python train.py --n_head=2 --vocab_size=6090 --init_std_up=0.0835 --beta1=0.9 --lr_head=0.00763 --final_lr_fraction=0.0
Each number is 50 + 10 x the weight over its row's rms, rounded and kept within 0 to 99. Layers, rows and columns count from 0. The size before them is the row's rms in percent of the matrix's.

# layer 15 attention query, 64x64, rms 0.0582, rows 0-21, columns 0-63
072:58 51 54 49 50 54 54 27 55 49 56 51 50 54 54 49 54 45 37 46 51 68 57 31 69 24 43 56 48 50 44 46 38 48 48 50 39 51 53 31 38 67 55 35 41 64 54 55 60 40 51 51 23 42 44 45 49 46 52 34 45 64 67 56
097:37 39 51 56 63 39 50 54 56 42 52 19 55 33 67 61 57 44 34 54 49 36 56 43 54 43 35 40 57 56 56 45 62 48 31 52 61 40 49 39 67 49 47 43 28 58 56 34 57 49 46 53 53 62 45 48 57 66 51 42 51 54 48 38
076:58 43 43 56 46 39 44 65 46 43 58 54 69 42 58 55 40 37 40 53 58 44 59 40 40 46 52 49 65 57 52 43 38 31 44 41 42 46 52 49 51 46 23 48 57 61 59 35 47 35 67 61 29 52 38 39 34 52 55 56 39 60 50 38
076:29 30 47 50 54 40 49 46 41 43 59 59 47 47 54 45 53 50 39 53 62 66 63 60 34 41 34 39 68 48 53 50 34 22 38 55 41 38 41 50 63 37 55 42 48 59 58 52 45 60 45 44 43 44 36 58 63 52 55 51 41 37 57 39
106:51 40 39 48 52 49 39 62 53 42 52 37 45 63 53 52 77 39 37 47 46 45 57 41 42 62 49 38 69 67 54 43 55 54 61 43 73 46 44 43 74 53 59 48 38 48 57 62 50 55 32 54 50 61 55 35 59 49 37 51 58 48 59 36
095:49 54 56 56 61 62 54 35 54 60 40 65 41 59 41 46 35 69 69 49 40 45 41 60 47 53 56 59 42 51 50 51 57 48 50 66 47 53 42 62 58 36 72 59 59 48 35 58 36 73 51 54 68 48 57 56 54 66 47 47 46 54 33 63
103:38 32 33 55 49 35 46 66 50 39 60 48 59 43 51 44 49 35 26 51 52 54 63 42 46 34 48 47 69 58 58 50 44 39 44 38 38 43 54 42 47 53 43 46 36 48 54 35 50 30 58 49 35 52 48 44 40 48 56 59 43 48 61 24
140:33 32 38 48 49 34 50 54 42 34 61 50 69 46 51 49 49 41 24 46 53 52 48 37 42 43 46 38 68 52 49 49 42 31 50 38 39 28 48 40 53 56 56 38 37 56 65 37 52 41 46 45 49 57 49 45 49 43 57 58 42 42 64 38
075:49 32 50 55 54 75 39 48 58 60 45 51 69 53 45 47 43 47 57 65 53 49 52 51 40 47 38 41 54 33 37 37 43 34 44 45 45 36 44 48 43 51 54 59 65 68 71 43 61 48 64 40 41 45 44 51 30 58 56 34 37 42 44 51
080:54 49 44 55 52 51 52 50 55 49 49 58 51 57 69 68 43 68 35 53 55 58 44 39 49 42 59 63 43 56 67 57 41 46 50 26 76 31 55 41 53 62 55 46 48 47 53 49 53 48 33 48 38 66 52 25 45 36 48 58 51 67 46 49
080:53 44 56 55 59 49 50 45 56 42 46 51 58 59 51 70 40 43 49 58 56 42 51 51 44 61 58 37 34 33 39 67 57 30 57 55 55 40 45 56 47 50 44 70 55 53 59 34 38 44 74 60 59 58 61 58 60 40 41 53 61 26 46 61
079:44 42 39 60 41 46 43 63 58 55 44 53 57 55 36 49 42 55 58 31 60 53 45 34 62 37 43 54 54 67 63 67 42 45 47 56 32 19 67 52 46 47 50 46 54 59 53 34 54 52 57 43 53 57 37 50 48 59 67 33 42 59 51 55
080:56 51 67 53 49 48 21 59 38 38 62 43 50 48 51 57 49 39 47 57 43 71 44 52 36 29 59 45 64 37 45 24 58 41 51 61 63 53 59 42 59 59 42 49 44 59 41 44 57 44 45 46 54 54 55 42 60 60 49 47 30 46 36 48
093:62 38 63 40 37 65 47 39 38 49 64 44 38 49 56 28 42 32 47 56 72 55 39 37 55 62 49 48 60 39 39 56 39 55 67 47 50 58 34 54 53 50 59 47 53 41 56 55 60 50 45 39 72 42 53 55 39 48 55 34 54 42 37 49
062:42 70 55 40 35 46 56 36 51 41 65 36 61 35 51 50 55 44 59 45 49 55 56 62 54 53 63 41 52 45 61 40 39 50 48 50 48 49 50 49 27 56 47 62 44 53 75 56 64 50 66 50 27 48 32 37 59 51 52 40 51 62 62 40
099:51 62 65 26 39 61 57 49 50 55 53 47 46 40 59 69 68 48 45 53 53 37 53 46 70 50 47 47 48 50 32 53 58 55 54 51 58 67 48 46 57 58 54 41 56 46 65 58 50 61 18 56 51 58 49 41 42 43 41 27 50 42 56 60
079:57 56 35 59 53 47 41 49 61 72 50 51 46 43 46 46 37 57 58 31 57 56 50 52 62 42 41 70 40 58 49 50 44 55 50 50 41 42 39 52 55 33 48 63 64 49 57 49 50 48 59 76 66 35 49 50 45 74 61 52 50 72 61 53
073:37 54 46 68 55 41 39 44 56 46 71 55 51 59 20 35 48 42 40 46 67 45 46 56 49 43 50 31 31 52 50 60 36 42 40 50 42 46 54 62 48 45 39 47 46 32 53 38 43 49 75 47 48 51 43 46 47 46 51 63 54 66 44 44
154:48 44 47 41 70 34 56 54 39 41 51 51 59 54 51 37 50 42 40 52 64 58 38 53 40 64 44 31 59 43 34 36 55 45 41 39 51 67 48 33 42 50 54 47 34 61 47 62 40 55 34 46 69 43 27 54 45 46 49 47 47 46 63 59
098:49 63 52 47 42 47 49 36 56 58 65 40 40 48 47 52 48 59 55 44 32 60 58 37 51 74 51 35 56 53 35 47 47 54 51 54 68 72 47 38 51 52 39 37 42 53 30 52 66 43 56 66 38 62 46 60 47 60 56 50 30 59 41 43
100:61 36 44 48 64 45 49 51 63 49 51 64 60 44 55 59 39 58 51 57 59 57 56 54 50 69 59 30 50 41 52 45 42 29 50 53 64 42 51 63 53 57 37 51 43 71 43 37 56 58 70 35 40 58 63 50 40 59 64 38 56 44 31 44
072:46 43 37 32 51 42 62 51 40 46 45 45 47 58 51 51 45 46 39 53 47 41 46 73 55 57 48 50 27 27 41 47 43 48 47 46 53 58 51 44 57 34 58 73 46 66 39 47 53 37 60 37 70 49 46 67 29 55 51 63 47 57 43 50